From a checkpoint of a small transformer trained on Wikipedia: untied embeddings.
Each number is 500 + 50 x the weight over its row's rms, rounded and kept within 0 to 999. Layers, rows and columns count from 0. Numbers have three digits each. The size before them is the row's rms in percent of the matrix's.

# up: layer 12 MLP up, 256x64, rms 0.279, rows 59-158, columns 0-63
# down: layer 12 MLP down (transposed), 256x64, rms 0.28, rows 59-158, columns 0-63
up59 114:438566449551490533517550515510410443585448509502499556579449454558473618515470444502571478496524489518502531490472488553402539535505436523531384493532560512500479480527478496580518383536600445
down59 113:463477541466516489500529501549421468504465540451452478585431472491520498432460533463427538479417496494513410531519396524401480378485516478475514454550563390472533583475467498520514457613558550
up60 093:516491475394476467524544470523568487500541598490488444463457512478463503460489455533506496464510564541513530473461533427416559535472482578428394342443471605567547508532472496554520548567517533
down60 089:425432498472439450539556516535485513513567531474520518522461444517426446455575539608414478561520512516370406478459490541469564433522504461517475455462483510473514467507562407441509509476438383
up61 102:490645530458491554536541524483417440497570479471560570476509532484553577559451504496474465535558405524469592431556505532497488414509467515544481371584505552497462450491529568461539508468537478
down61 103:503539479521410540554431474468559482484469471446520534524543493454486576502547563540449507549471495538500464487515492494617461478509465555612490496427506440541603450426573523488475556494387628
up62 089:554504414477510484487572507523465506533505490518513540499501505464463476619530522550455521508605515489515520462473568530567435503525413523342375404506563490475530451440549459575452538471500534
down62 080:512513467528463497523377462423504533507532478538533486440503448511578546480597498577514398549595502524442552623474550467501554552470560520572434547566522546505544572507489500515522444445424487
up63 090:547543452520480411490544549555384461502466486422447548539580523540513472626497458552508518537536468522579532561425520441530503399445398481504497439457495559417503427534482457545460489477503507
down63 082:471479530520535523509417536538551453594607492533539451570523544429538508464488497461501521496566525517514511483659492571456551628447530557542501412408511443551554483502482465517500476452542473
up64 092:490525435462518527486624531467524450492543426530528528486459507553456527533459487497507438446498500475434484494374503561451492522580506514439390544584596625462541467464483494555559505574484548
down64 093:464484511449492436506546520518491470500701573529438461494498489459441451466490437573539557461423488559497504533587542530398406534511453565487489519515531465528523553420522503454513514432510538
up65 093:480576476517441421395552433504454405562586439489543476544521461507463544537485491461601546475504516542470456550396514518497520478503486422476429524550526502454351562491519537577485529522514517
down65 085:464448487422508502536526472542524509538642492547486510550478416495545500401623455460547441501463519496521393459491452508527530466499558472442457443519511466555512538402521544457580572572485438
up66 101:585527502498499422528550441580513495519457478540566496431506554427442490486523471530446483442584543454398478522483517483538511487529493471492523445554533573444476435544506542475602467353569593
down66 099:507522521493432472475554486428540610399443532492559511474485577473497489519402523534500475495542572413513500518511396407563449505440578463508474554532463433423502453513406456466538541427530483
up67 094:457525467436549472441516496421412470519453463514543471511541592495498562440417479430505505548458402606475560539496585477486543477547399556552548518532491580456538476468507528571581458539447472
down67 099:371466507523543543560454534500499515521505535539570423456501550520488495528384511446475608519478496543524482492485529470544408425556515517554601553482444531548533520408555494480430592493565444
up68 093:492506528441529393465604507482543401497541425553574495594553465484496536605479434520563395516521514406477493467470521484523476489563457478572475426488512542491581478504549555512572538480560520
down68 091:413575511523533531528534492399514517445464486551461502457458531480564489530591497540438516483511455510419473499438506472374542516477518528494412591541511424620522519464491451542406564539450446
up69 091:502490464432559460455526473460439502476488455506435530505622527510485549553482435530517449542518529594603544498610489552512482444617518501357515457534501468446447441521478557504499512527495581
down69 084:477465542490529466430435465507473599490577485458516522544528447531514428501566418438411433519454535532519615534505467471518454442509544439491517606472466408611530558463503463502460553467560455
up70 102:555596496468543483528498528433549482529508565501483588398535559536467495549489434557474483483502473474530455415433514514462411464479459426418521428501526568456443552559634499549505474476453577
down70 095:488476544468421494441465529506577496470563552509508503463591471450493478553459437541531491517413447490455527432461494612488404501468643487495520471484415556490470570491547514565539524578411546
up71 115:474482434439600528449512576484472418492465478476448498489455517498480544560447527521533384440462498594476608437469533515519428396505566545454486494483487523473450441458455516534475408417569531
down71 124:527429460602521516501543489560491497464413511485529495489511487520496483503384479518476510465510486593515565520563483510473503458528686554588489474484406492495541526369502506511515425557555502
up72 100:479508545507456514515504538572388460436444458494551525516591530557373474514408425605536454524527521454499477561499476473402456492466552563485436512514476574486590496566460515553539453495458540
down72 103:543532492468441464393519598519518530559453449431375505566512474405486551507570527501505562486520499514590520477494565476555478463518401456468546551504569490501386441423509540480444470488537533
up73 101:488534494577462476449549586534403419495509503676577547517476504565456523534419505468559449473522450507481431544472472496512486404469518552420549427507467503459534494542535468531591474534485504
down73 106:580561434439474392473496424407570462517455536430436458515540490511550497517524566484506469533408488556514495498459406458558513508414511493451623542439456479490459586503522502515457472543556558
up74 090:546541494587544550546512565446480488506460551538513475488487594440467486506466436503472542447603550444542555502444544490432534428412497615458481572487511542467486373603527523508535469512503562
down74 081:400533514552489472435456443558573472515541436490480461479532465510500473411537640577403518557464547443465514453543471520510482553468627475553526489512462471492504554415501525516553516524422427
up75 100:374531494529497471497538458534466518521474536570497523484492543533523596485465411477563515462562516462518436491448571515508447409595528492482437395456543420445500409445512534572523555518563576
down75 101:446493500460469494517478509560524448498631523536448561518411479420466467481456458440500549558429507542449547497517454442537569503517467516563505505497429459585474551625437487489448630563506517
up76 098:493502558494514451552631568566553387442536482446551491484510519482506507521516462502531386471491500405540530492465494383399527447547476470506466511600560558540476479560525481444552501527467437
down76 094:437550471527567483508544513445520612429585545488423523422471447472581458514514546498487469533525521500512474457540543581542440481567531601536496471500434469519511465343435518470514526477518591
up77 101:603453488498452500422553519533563467499504529480564464443575464498505615498441420499467448518582474435575516483457577422539475592489430489469541505479485513528452414458518546458554408495458435
down77 100:574459571538475573455477523459516575447492517517354456503532454521486508514538447558579496498495424505385392420541498451520415431443468497486471465498543510518481469427518460521587522486571518
up78 112:474552496518520515535506550492474490474494534510584607477526509511561480518501561508527436394518612455487461477476579515519525473464518513535343486575548519403544500568551549466547402472591500
down78 108:488440492569551487406592526512577565508611475630450466565518451514438469520597477497497531530537481559516524492558504456480467439504534445493523482612489445570484580501462520521495549418543488
up79 096:508537477537512508461484489512521410580511425632540514511450501541503552535478427594542475438566555461506532438446455561423437488565494426462436495478507435476523394517494429497494412425534482
down79 100:526398480501418443540568423497552452592495473543486504513478545465472540454431542520548494508481514484558467525566485526380382500529473451491488599476402509530485424526446501485461449511607549
up80 106:555532538437537452480585592541508523486522494500502538484519471457526499597449491532597458502466547509604528547456529484375529382473425474536520530512545594483432530568553470478594509501511554
down80 120:488505545549506491526483437422462551515435601393576441537557535487565497532476477482486526479567561535511557583508439504445428477517510583495530510567510495490546500503466612369524418533545548
up81 105:490537508470519444490502539454411385540554407575579613563472609516525472530444480441527531484492513445519498463496523443488548533438543399490485474583546516524518407506481519530508536476478604
down81 103:445516468542450464401455476481505517449539495354443569478493449478512583468573496417422455453548613537439568503532525525403507543475515534500561609534527473501503506495466550437514449515499495
up82 088:430535383469583493428488518507494424514580344568504479440500554504475514516515511520564510512426536432500512431487535505547558496437428499419456415489409494511515536559511563490548483550473513
down82 086:476445494479516510597519505612593525510597535484427436520476500485564478412494505543507489513447503521452492583528522504494405495482484484564494555462546549465385481394516533514536519597441405
up83 093:477501620553392570433484462448449458501447504546534525529583457466444421483492494519544498508521514438550566496397594483486557538488403523503433469536470556485439502547555461555459524418543535
down83 089:543518517551496537538436502493544586484518480482474446510471626438510491514766464471473451459503510508472520525506518483506539437474525517447544522475501458478544470497469467473517450506449424
up84 102:414503373494574469550494501519595455539494450460586512475552528419425522478483482529557431525543588497517537461502519456504474535547522417508432540487475480420482469573538582451492393435545515
down84 092:452494454574511440435518510433445498451524540443551501540580533526506549545544444477459518445503571492485463470499481565539524424539554665432506504559476400494498559580436519560427483464489560
up85 092:580603504480526513506527560359491459489468525541522559490441480491483546466419397539559447430519454554429570507512511433502448469621568546556496448523433482548477501433492473534484461474537459
down85 093:451485459511484450579614488524490484490513461513497458530518507569488577460544483556496490522487479520528443533599525564476569446569474524436551404503407441580648504418447489527505507567448508
up86 085:400596463478525455513545522448529438458535494652524541439479515424510534486518489539481513405497506458515477458462461540523487528645425554523533496554485515529472398529559539446542456432524480
down86 083:526531485551485488636526510482511504505514523508387473552427498407486557544533544474486468448503531446514422530541463531441512527524468477573495502498361512580565411507440549375533538478476468
up87 101:504521444483496439522510550444413515506533402522523456553490532536492503519410396490638482546481462499510598504496479450487541482551533471479489375495539489473513545493526534420626495435578545
down87 101:507481517542495413529414431484567549431375493425554524527445456525426507503439539561501496450540499579466586477462516486552432467557511465451538581567506465530460549475390474439537458535449502
up88 095:587524599502467494485496572498493468455504613473461509512570479426459542484443532538609453510613490591438507475450539520476482645461475457469491471513501502505478439520527482536539404421516522
down88 092:581429515478455475470524471524462439532481612465498567457507395558507477466499508509514469489603576556458428519527524561451474595474554462553512515534434425603529480494618428475515453479481510
up89 084:449432429473505502462450500542507439464423535465485471467606422439514465557487414523551413479539526453640550548417507465463549499437450571492455414474516518566478463472573513530472550468484513
down89 085:443516492490501587500475507477504533480424468503535558473448472457442594498467502436495533514454562572428441477587548514515468431610581436543486518603482493545495452455563488463643476513459449
up90 090:521459560517446500509512633592535473441473471456534510480504476471555552546459386511471457390553508479570527446498559483534571432476498620516413532534489458463474455583537493434459501519455463
down90 081:514443513501523436533386489430531577462452442450562523547449477488479433500433504533401580605478483431465461498553488528490495494481507528586582471453540529580523536403579563501577478470483506
up91 086:446485436530529494428498482552499476564479457559559495433518593506462534466496584542487475496553488461583556484405557448484555441573577492416494512579441474525478457446564562486435473509575608
down91 086:479502412471442518490452600499419437527510585451444455611487452460429566481438418511538546448487527518492480507486490486463495516532484550648474443418500551537478473475457559444535470528512410
up92 104:506524516550496380502495559479563461544469405440469509445497487460522517454507537479492509427521601445545512389509488436492539521546449558438477490485549528469371421550552503513536539409600480
down92 099:435528521486494446502590465468595530468490505488479555501501508467480455472467480575431510531574580515405512415584527494520476507448588475509535541498530478317497501494476471590558582538457487
up93 115:475428493462444542391554604422512420546529449466499523579521535490503505472429495492540448491455472430505556523453528452492533463547502533513461401490598432419478483564428527521538546415451569
down93 134:431483543498407489499448554469512533457536623459570498408524556468473468566453507551498498485509490474489438547572468541519543487502502379507566520562446487545540429635522556556465559498518571
up94 110:480573473526470557493568457492557490500435488573435584440523487476525547509462489483580544466471578548511466403496518540381484426605469529449457538555534567429444486536509587533562427498516540
down94 121:502521377494430418564461485553458452525446521531521472455455483596464457566528489584504619432530498443497425496522504511435494530435528475505520495439520552449526485581552418503477562387485528
up95 097:499493563554459503516519517485522536484419438477530461619550523439480560586481399513631502466572500358600565477457492459469532495487556542460496481510544439478508468565472536488522483525461558
down95 102:526565520481571473533480496463550384506427487512537498451551451485463539457648494492472490468468473546468430504542448438511510515522509496571473563526430494588540614554451539472417567439545571
up96 112:469562424459464475490575528492412542532487529504471553491494529378507513509451497505513498549482638603537530565452539459418525455505491438479584483537501535499433488497601518495514439422606523
down96 122:466506520491429470503528439519487543481492451436488555455496479412512380529472432563430437458539519500454435459502487377460474464459549508452606448446489583450450478403466419519491550536558524
up97 105:543496475525439460491509565412512417495485366523511499460451564515509593522468525585574428457514525412517443473464560523436485563439391510526502479609552483468497428515438520512489520451543472
down97 127:566517500407515408560458513450438467528494378465580439481495445561547490541421421573453453496554525466465405483462571537518544550542523516499432566568542507491517515538508489553447439424527470
up98 104:454496500495503552410534492462535344531517421670495496518479548469496514571480488477548436485481423498476509474448590482539516458500489496473527451452531616523517411534575498463483462466537468
down98 100:573518479489519516552518380576540437433552476526495510483515372622535483515592472447534539442457477445490469499472489410457502571463480565579438484529445483533553512509531465446504483541435426
up99 080:440582472435463385445574478457563427453495495553451556450458545507490513468504500563584565526543492518484547422451555504549488534523432484506457434436487502391539474417501559510460590571510511
down99 072:596571484552433497488505576531460454463544578600566589494471584489576512416499501498439551571517541506444587492503532531463560522403472531537485563527480485502426531517514417507546442504458566
up100 088:531546462460451494455460525484461433511490521492498454501547504539455530537433394542541395517494497503428575540477502408487507420411514537532472403679489515499552517479439539505472569437491495
down100 086:432549513479503466427513432522569483589453527432479513533421555484490561497371504444421437475550523566473428529521606602522469478521517407500506531493521536475392470445514470481553527505517550
up101 100:574458455546608435469584518501541519620427544531484510539431591473454520439489472511497437472509473568558530498470584474447376510477532495395514507490562556491468469545489498519575491459535549
down101 100:540436565660560537458493523527502596497365483533509506525423512455478499431380528489481464600470451491539599478504504504493460515504559509462482533584518513446538502450477478468532458546495543
up102 112:509503410573481501481622514447481493497511567506533464544523487534441495539452436515496480454547495430523579441506573424473477519441457474499396498431411528405529441561475522477536373461470440
down102 131:476448392572452426517569516517497476519534486518568538550459486501495388558455551546466599425558417512462465527559513510510510472429509448513495530454485560553516520563508501583411377458465477
up103 109:436562494465551479486582469472478457620457521566537447514521522434547563557492441628577537491495459498590499569552531463547518498502473591532490433460509477426474454500596540573471449547482488
down103 119:548463489498470539480530402497460545574497505454565410529564534502544447540548532578489556543524442514493506553636438470487378472447452580496565426413501464447511536474446549533477464474474538
up104 099:412507467521512433494507480496449450575489504459583513516452518447583554575464564520537557487408441512513497463483539546562535448511391483416446535520526584538422378491542477541521465477577552
down104 099:453464541519494482577447505508455533539448561497599494579436512514527560484406449527506526499455420501534470428497527641534564451497474461506508548449521521566514416356460468575463476483479529
up105 101:498510438497414458502517530509548390485434408464551495405502518492439528496540467520506579467481575444568559419338498462510498525523563509524414518562494515504481494517612544504468525452532512
down105 096:473522567559522555460491492537503461416416631447553480501449481563536491466535570477433589532626540539483504476603475531467444478537539518552518485543456480478553535525500449535574475581520420
up106 106:509588500438415475458590577489465541518455474562517465496428533480529556521464460485502552497544578583515531522464466455479467401582491608436538391547534495464462471547470527483596501491579534
down106 119:570488490446604512493517495490490469570415463501518589552464507506473423474401480538406507552492498532452453481547515423468436522536566584517418536562470569476472445456488477413477559423469417
up107 086:465510510494435480506506600482393493450546435472498499498628480439482458513410455521567552523442504577556534498475502431530562507447498517469465434569465550510491464504554517496496554440435656
down107 083:509457473523443489474410481499568581468441580597496403481392568490574426557439519553447477530503483489511576531524453499534420512478489470568562469493457482513558546488445594515474522480600471
up108 106:580549435490549467483501581526437501485529472529595602402488547444473501452496401551556538516497568509507480463457519449520486413451510470537443478603468496461516457437502576480556395467486575
down108 101:398467505551542457493515435506488499502552570508455460487572546470588457425509433517655536512493477448395425462500549533469483410551505549452472494488458514574513424502479524564529529469484409
up109 101:521521548446496488488523481547487424519408530520561495466541537548433456539488457456575506474518546382459524465483564519614558454529518400505496368513570493525375520553577472483471501527469475
down109 099:560474483487497451608482444466516410545384446473466542595511530556496540541509464511497574550496558514474502509487414598584523479574566483523442490470403505500552544483487524478449451613497451
up110 103:412501525502522535467534578489530386512499469616610549512564553524464440490425432451545528492599400476543473501514568502533444508495444457543510456536515524583492472540471544504556469497601467
down110 105:410406492508586432480416435497512491526568513437465489511565524541490475429452473445441569563492500518555528454503595548537544496455415631542538460481474510521521437422538535475531477552538564
up111 107:516537520524502451487465538556516317440451471527543586477483540486476468523510485488499457444477624528564496500514567481433502463449469531541378432528527546566486540484550605540481519480518565
down111 101:533502488480434538535546438478434518557464543504509418592409508525447566466569539448390491586514523543450472540574480414526520496488454442571514416453474500472459520514580433438472467525503401
up112 102:481469451453538489503488456584407483481514452579505624456545503473531513451448494480565443558540418447538458435457544455434507535457488519505509474607524535477513420502461618521526521404425544
down112 098:510456478578442597569515472494554452509544508547525508487479470512634480564572543517445569448522476552454472519559542474394442469467437535451496507397585528566471475463392541505501549468478486
up113 100:523510549439472546491602507614582506580479480524506524487524483435422538506509497611515438478480508417425548468368501488516482450415454608447483486492504482477489495562554441573508553483520529
down113 089:438542542485494477511552548488524556408585507493449494534496454596529457465498549419620480527535476491489529467616477593511506462590526518491403449544418537500514397419479475539493553479484470
up114 097:466511520522502513540566482436414337514508488490483387454504529390419501477450499501547481526535543434474506399492518485494640512477507440503554448561475495462489446521496486522518403546463483
down114 093:434418516575458551493439544443530491464467445505532467490387430386511507449541510472450540546456558463507544520479415476561534510516613409426619473522529497483494501482557489420495467546504489
up115 107:529516546508461481519489554575410520491524480458505579528567512496498458542433524580544422458493477551445466404442572410502604514548481597484493548476509615433452457452496501498540398459492478
down115 104:439534467486518551490493520494541523499510512429437504607488501443535424528481607441439543492408509484496512520477489469538476461555618526424516498411502464492536550377549475593576481483586558
up116 097:491513472369612488465494470502428369514534546524653469517463494502507538529477421506492482515535590484530509528497575408534561502473435431482498426510564490508486501468544561472511433531489535
down116 089:559503505478467438550586406460437496415573505425550446503445484489603529491557447540468554490418545515392464496512499496471539565510477571501554493460503455432553475376568510507552477451537478
up117 102:469490420504496469464465476517536352485519482492547555495502456512437482584472423565569502481464459403527500371458510503466496488534435495547447448586455496401477458557491578480543501410517466
down117 094:558518535479493511490498390539535538595533474504530458538505447540613527417509603470517513518359529521459433531510474531523469544505470459482541487534469461543450581450465503444461486551538356
up118 106:500576511531548434495503545534489446492570510564575543545476540471497481415426431515561529517587453541518496372430566445500562396538521541463477505553435497496536501493454562525618501430539504
down118 103:546605536514488524558583506588476470536502419544481440485532500537510505353537482459472627483412440499481439496516446503460469519467496495455549505403496497523532487371485427466530557481484510
up119 106:504484398439472550528534510482583438542475508504429519432435471415521514505481524471513437491471526437524651505450524514537511440488473559422407515533497558470375447531475546581450442519480520
down119 108:499526478540581407500459505575536528454540543503488428453486454550594365549483490537474537489519514439544552462596436532528491530536480502547541514473553393540439598563486492521407550530468538
up120 098:480598453501503477374529552497519453570479464494598613471527515438467554487481444572563519474498488457524561524468554450441511570535468498522479468472492489464421403626535491468522494465583544
down120 120:471511505514570471528611552593501455413448442427464472543450567486544496550557516493449456434536482497595430586421521511511478445517423578414477444495577563506506425514541549509492539507515473
up121 105:428451501496571467526490533502588514512491431477532512479472561508538651572491506512498541525535484410490545452451536431431498431564476549464395511514595543456507465547448578562494458423553461
down121 098:383511551457486526496487478539515574458508497445570482490494453463403414457501452533549461445493569491521537463539528478507415463563483402435537568579546454482429432531478488475639528472555500
up122 091:435496450465446485500537530492435518468529466548505509568531427414531458452459506463635493485439543508507476420430568399522486498487487441470529504558525485480390444612475571479539451510481601
down122 086:429439543583471541476443493465577571496492463496515373495562619442564439494472525470416516590575437492476511513506465438440500499502471534484552443407462428564511499447471551481479509458520447
up123 095:508574447482536458498540508583359442570501550595539509498497518502545400511491449500578470483461446424562477447444506475516447513486392561534522433516530438511493466451512552563568533474576543
down123 098:380560474444455505524518591494467467509434508486483477506517511543550599441458503459514492523405486527444462477379592465469471434466445392480487480528568440522545452540454494568538547431475560
up124 097:506499545434473467480606542528411550506478521461615454471546515505393493510401526507424456470489543574550520421539523585419588468520483484530499438517499537448563487599552511565475482491530534
down124 103:493487499530515533494446488424539443497537556550534640546453527491422487484559400442497466401433461480525534459490431537563425448574589507584508442482503535461510528464536601455556499527480464
up125 120:516519371408463462491564533456499441485495488475469561479484473518455539512436548413503479532528566485473584481510564584430554531516405497526553413453569476451537437553535509511605472464519584
down125 138:482456463510513508460553526521477494503466411467500469460432343597526451611474552454547552547513548446480472465517522575442521535554463500407550493446526437486587525450514493454540537566585480
up126 074:496554433504527583501483472491458449514473519562510494464683457463520500504554536502568435498544407567506534448370465483474487492547520583485423535615474526440491433516465513501510506519500546
down126 070:547483461486464471541465494530527523532483519523465489558507503490546527499816590481535492512446469499511461502485510551504487530490541552503525495547572515488478475471478495513467549493488511
up127 099:577494571536579530414610512513503460459515506508416548506512574472551513500464445515528422393545515476468465547505571491469562495492457498339491563507474515422427479535469501466594485466488503
down127 092:503436486472465586440512428570496505488493539505503479568480511518521495489545487446547491566608524523487539438551426523620492487427439409539524488531483399507515553489541460448535376486618509
up128 088:496483461477417516442503557529464508600523501475496511512449611462446488478520459538495445474470439475430608471496640441472493485525539524538478465570516546415489524637572487549456448465486448
down128 081:552528539523533438468501574484454423465626508575533527479585452506535479467685484458519474542389535506467534485501501468469534491441456498540473530518444562487527591488492442546523484516521418
up129 097:499474520503521392430557571514476458498557381492513500470391424502470502492423463584462425467501494463571449466546520409524561500582583503452413457427526499428522506481498553480451482466456500
down129 095:454483541501495473554503462584557514439460527508517462610573520424499557465601547424494554623501511511439490502469452558467554523518507475634503489515426403516470486473471493410519471478455559
up130 102:531481518506488444445524527533491474450477481512544471378561557469499542463499433541455535446614568523604601481478495398439593514434470530504572574475509547537492454523583476450550521433484500
down130 103:463484508574564499481457526526508533470479522512413518529551495470532449504568492518442538566504549471519511457554400521467508565522619420527557454473612464449546608454527536527560398599477470
up131 104:465499469420525420484523615559471517447460546568501503472503492379501498623467469491537396479460534538523493465474516436487502494473394480511487504479551591508442490584507442465587536537529588
down131 111:533544517537466509600494482395451495603435467493531440574604480468595445485427425523470491536532521550473430633492489501432484522511494468454552500544564474535517513521456522478432477448559563
up132 106:557564488497501492434568585533500512604545569571479486477474409499536469505452412498568503499470507459525559521426606479515535444429425531446469480545520612380462508556501463501534475445519500
down132 124:426439507511639424536461510485530555539502577536428481543550548548430517571498427467439545626480554522476547534503528506415512515470564469426526482512498521435441460547498470385513530518520477
up133 096:516564514493589499480582499531506419517542524588605599529557501540515446425463492504601445478517563471499474448455564578492501475613437505519449520470471411423481489542477530485509468435542560
down133 101:567515530443548447537621525485587401542446616492459463495406520439557512457444501522509486593505510532474458492572428501500506524532495496484535500455594444467513423422542452563511418522514501
up134 094:513584575516402389484593459470504448553517458505612535537505603481447435452450458489503430515550531436517516504498487498508428507569437507465474553519513463407478489512461614465454561519496527
down134 089:569460515447473469593467488463489460521474480529631508492458495505529492381447563409494421574503536543427528511500453479543462463433516544554536596494436457494400477478564506504410485524460564
up135 093:511462467519401497533465497469568541518426434516489475484506478534409496510504486482560484527629493408512570480449479353474528453469526611462492512497504524492521457505516504611462431379518497
down135 086:560487570526527453514529444544502389474384571493559462521462462522544529492657494451478458463500579479549417488431374501529444467481490453548478487513490440528528550503455553463549543522541490
up136 094:435538482583559361464518528482422520471454482533529534523496572496543586593519485604547482621603536505546576478488498465449516475535520545457478485590489549558523453531522560470496481461472498
down136 084:568498516516510541581526539445553503431496541513495550462448363526474539462690498459519484486496512531511437535517500522526482576494484491542481554471396519496547507447428556427516587506461441
up137 111:541525481493558496523507461567470563469427442554500545395563446426410585440437494566584488413480516468524487435470531453495607493545475555502480552505539513437490535471501513550606443513469571
down137 128:512503473418425475525475424589431519501465507543505442582463494465600455504531536573547483404485498493573462460495562410547559506488461524535385491448582509440487553454471518534454425495536419
up138 111:569568466481451547373535514473487443528543448513587534414539536408511591575509464535597437417471525475489566541469530453418488504445502448496493469492495496540443483597531504503560437467546474
down138 115:572461500511440526449484529446404549458566421539496492476562495448530452438538600602547525564542467445465571514591516455530505517476474486544509496590559540495499494602476450532545433392511491
up139 099:470490480451525506539519511450508542492528488542539555351523425464522470615449448495565522495471527492554565574473540448526518450472515511470464366458538519428542494493504472461589408424562569
down139 097:586448463449523429513408437533539569479579512538478499439430481504486463549422483528451517568477501440435618577550492394532418515498523409548542562495532591489562533472475512469502482522505498
up140 098:520554571430504531516545531542515563514536491513471467454512627491451521480506437436475490493566484502488541502430495554404539444566504515405408457536547589556539402543508531505624489534493571
down140 090:452503614440549547429452492499520477464511534543552495514497560563535428527466455541446478608504397508471576522498471537460502452541461583490456622582464467506526546496517447415507575557554464
up141 099:516572512580515484475545439495421465542489460528562511497456506467459632560538555489524480505515542454561565508548589426504501533488417644513372482507492501521415518458493513502474450459573507
down141 103:528508469473474538479496477472535556498519484478456514490480495496489519503816534503527517467554471489508533564508505551570480475553481510527543557489517524524461573451488490488469509514466466
up142 098:478473477512507515485596483566572512427523476517480511469455411516483523535464526504577518517515496467472623560452511370536502421593524462490480487459526557495456483460585444507567421407503604
down142 098:494545481532451542463420481537464565461444490476553451504449508523568490523507511454513546592418427500566618539529492447454475511520525526497523502527389375498624487487544552448499426567521552
up143 104:576488535420477548472586570395541495559467539535543513492564565460447538588487488503518364546447513471495478490437554493509475446499535453540446460480584464468419513468524526420580502408513525
down143 099:552471545440539512483591607530496545475522410579465494499445456504526526542426464557451434566429458465463473500441416422474523607447490448513526469496470465454537600520543458457462563574497530
up144 108:517508371478521432520471463548491372518417475505521472479545531432461525477500457623520485426483476574614524560473504492438478437495494528426455572529478503425505422471530478447553436455501514
down144 096:527493415464496524576512510452435402517436543503592487531485558499445511461529495582515509582532538614489502503508491457514481532501531445520535523592553430503679517457471536537528429524505441
up145 115:598570466505451433460545551560509517533411512616519519532545514401481565469450380490536522520550515489446549466441538430406545438473469594448473464547553540469490507508501499469499562478551534
down145 114:502511458497507441557537428549551512469485465526513514459445508495425505516345447556447538513473498538543451520525558538544499500518484481523499495496488517434393423340594445448510583449508442
up146 097:464505435494426504482465481518372459479467444512569481545496552448510504528486478550533429421554512441531587509412544522450523402408435530459445461430555469556518539538541552468476603530546545
down146 093:507502502418546561532487470523506600505391501410565424472580481465460532388570469521499549447518519551554570544536538410522542589475508503508448475469502563520481449495407551570560514455470498
up147 096:499574475506591502435576430489497470463442488624556472555537496501482561555512424514525466513536468441440564565477554479510449455485445475481580498478416608489486490464568552636495526481529485
down147 090:520494512519541482474503462466489475447441523493509481588455428541442536418665515464464545485491452461406562446646496499606448490470542557532593501458509496454511559480491513533481507468447536
up148 105:603499450489513438415601514535500478467483554448545515547564481462438570492485521463526562526484534542489597513478498532534538506504394493569549503506476597484491402564543601529569503487601547
down148 100:529481510469449518468454492486457580494435506565480476422442441640460501523612493396590559529477524497524568531472430440500569544486440440536554492525468477537561537525541477519583557551506557
up149 099:575580501496517468502541379436496556452490397510448523487519464406420559550479506479568523577569447476549484491511567446489483464482482504463509449512480604438423440542520551514568423462552552
down149 111:514473474533545428566440512432483499443409472469529433440497575459542457540396480502555570468537551526473371549528492449471500554522573450418485566525441501448538514579477446528495491428579486
up150 113:536467561516517498376602503555612503530501506515494472556568449483468553481477466524522451524544485438553539487412529500425521527532492391375492495580513506489531422600481485460559445506487455
down150 117:545419485494504601405555477564581493459445500549407427523594439528519555436469475585546555591583513516499579452545451437522447525484529439511569553541491471506470501549453511503514464454507474
up151 100:494537512443489505455515490513533442495500453553440541516523462561479554481431447552471467548576514531461538501525539439459468341541567434454508511457495634575475461535557471571478473471578604
down151 101:397464488467434458521483522542483486551411521420531379455485501604516495521518571491464473509422497498480469537557530444467558488436486510464516495574488478486673469572521449520562517447445485
up152 104:529536494483438471447477543454490473468533421439599565447546476448554500456480456487511437486532528552544560530534567500518513539606512497504542502560513550507520482522485615576675505420540534
down152 102:579529519478491456414564548482460456538517522460492476491525419514523521504498452465576607569553535574453558453538563500595476497498497526510453570593529466511460489515418593548528439562395563
up153 099:428617482530507506493601486541501497463494560556468476415553586487419468560460490568635584527598496495490530459518527556516445516448458544456518500557443595498493461507520493490535487550555559
down153 099:414500536574447526544438508538500460489488587510481461432420554520500491520484398445461497493558463526427494490548505487439416513477528595549494503563431597555415443428596490496530552489433545
up154 108:498563480534516444520488549530416400502494564558532545459462506467450545544477493613504537527546515538591490539500461521405561511529482443430529487516593571462435436588504563531587499540467589
down154 103:516417529528541527519452507479555552468540489506567480574434496472541449551527547486476489496482513548521483521501537504415478410623562488463387515410506448523516507446572443396524379547540442
up155 099:516565478481481452502500561562384514514537514444475602524577508419511561573478436500497449452514558374561532439462498471476481548487487543473415521435470495425491486638543482493540448506456484
down155 096:467525427461481520570438477450551507534456611547512610479467461527460501463481510555434573463530466493486419491596609558542518614507478444511495527519486472588519506407444536504418538479521474
up156 092:520526468478449478426581520425574555511481496488563474472501543465481491486454487575558511478478525547559524469529541557620475528596464448358492541561488515452441422479536503552595425504567461
down156 098:543431469559500489484473492490497546492492531460579479544424490402514446430387449500522442468446530525498457475552436409490532580457482371499534534523588536506577522444534516499600436548448489
up157 103:587572506510524440429536549594528498496490438552480411435463562435469492520479479600509515431479589602555484539503490402428478470502462517414522502532508472479435533446521446497483512481540614
down157 102:418479496429437451550478584460459565510474460543510536593443549465514512584417534468430476568550440500494490480565613528584458525513524466449471557558509524503617497444489437520429541482534506
up158 109:494482479476471482496478479542465508554453451477450477450601549417501487561493509385493432395537583535518628538452591460477540475499493563546425393491533553523532456540553554462480473492545548
down158 111:502520479415519533470556369505485530506568596502459508450533493585520456472519479460528428461463520490569433466531646465392457417518518449546472438430506520563469482522528444452489472499539449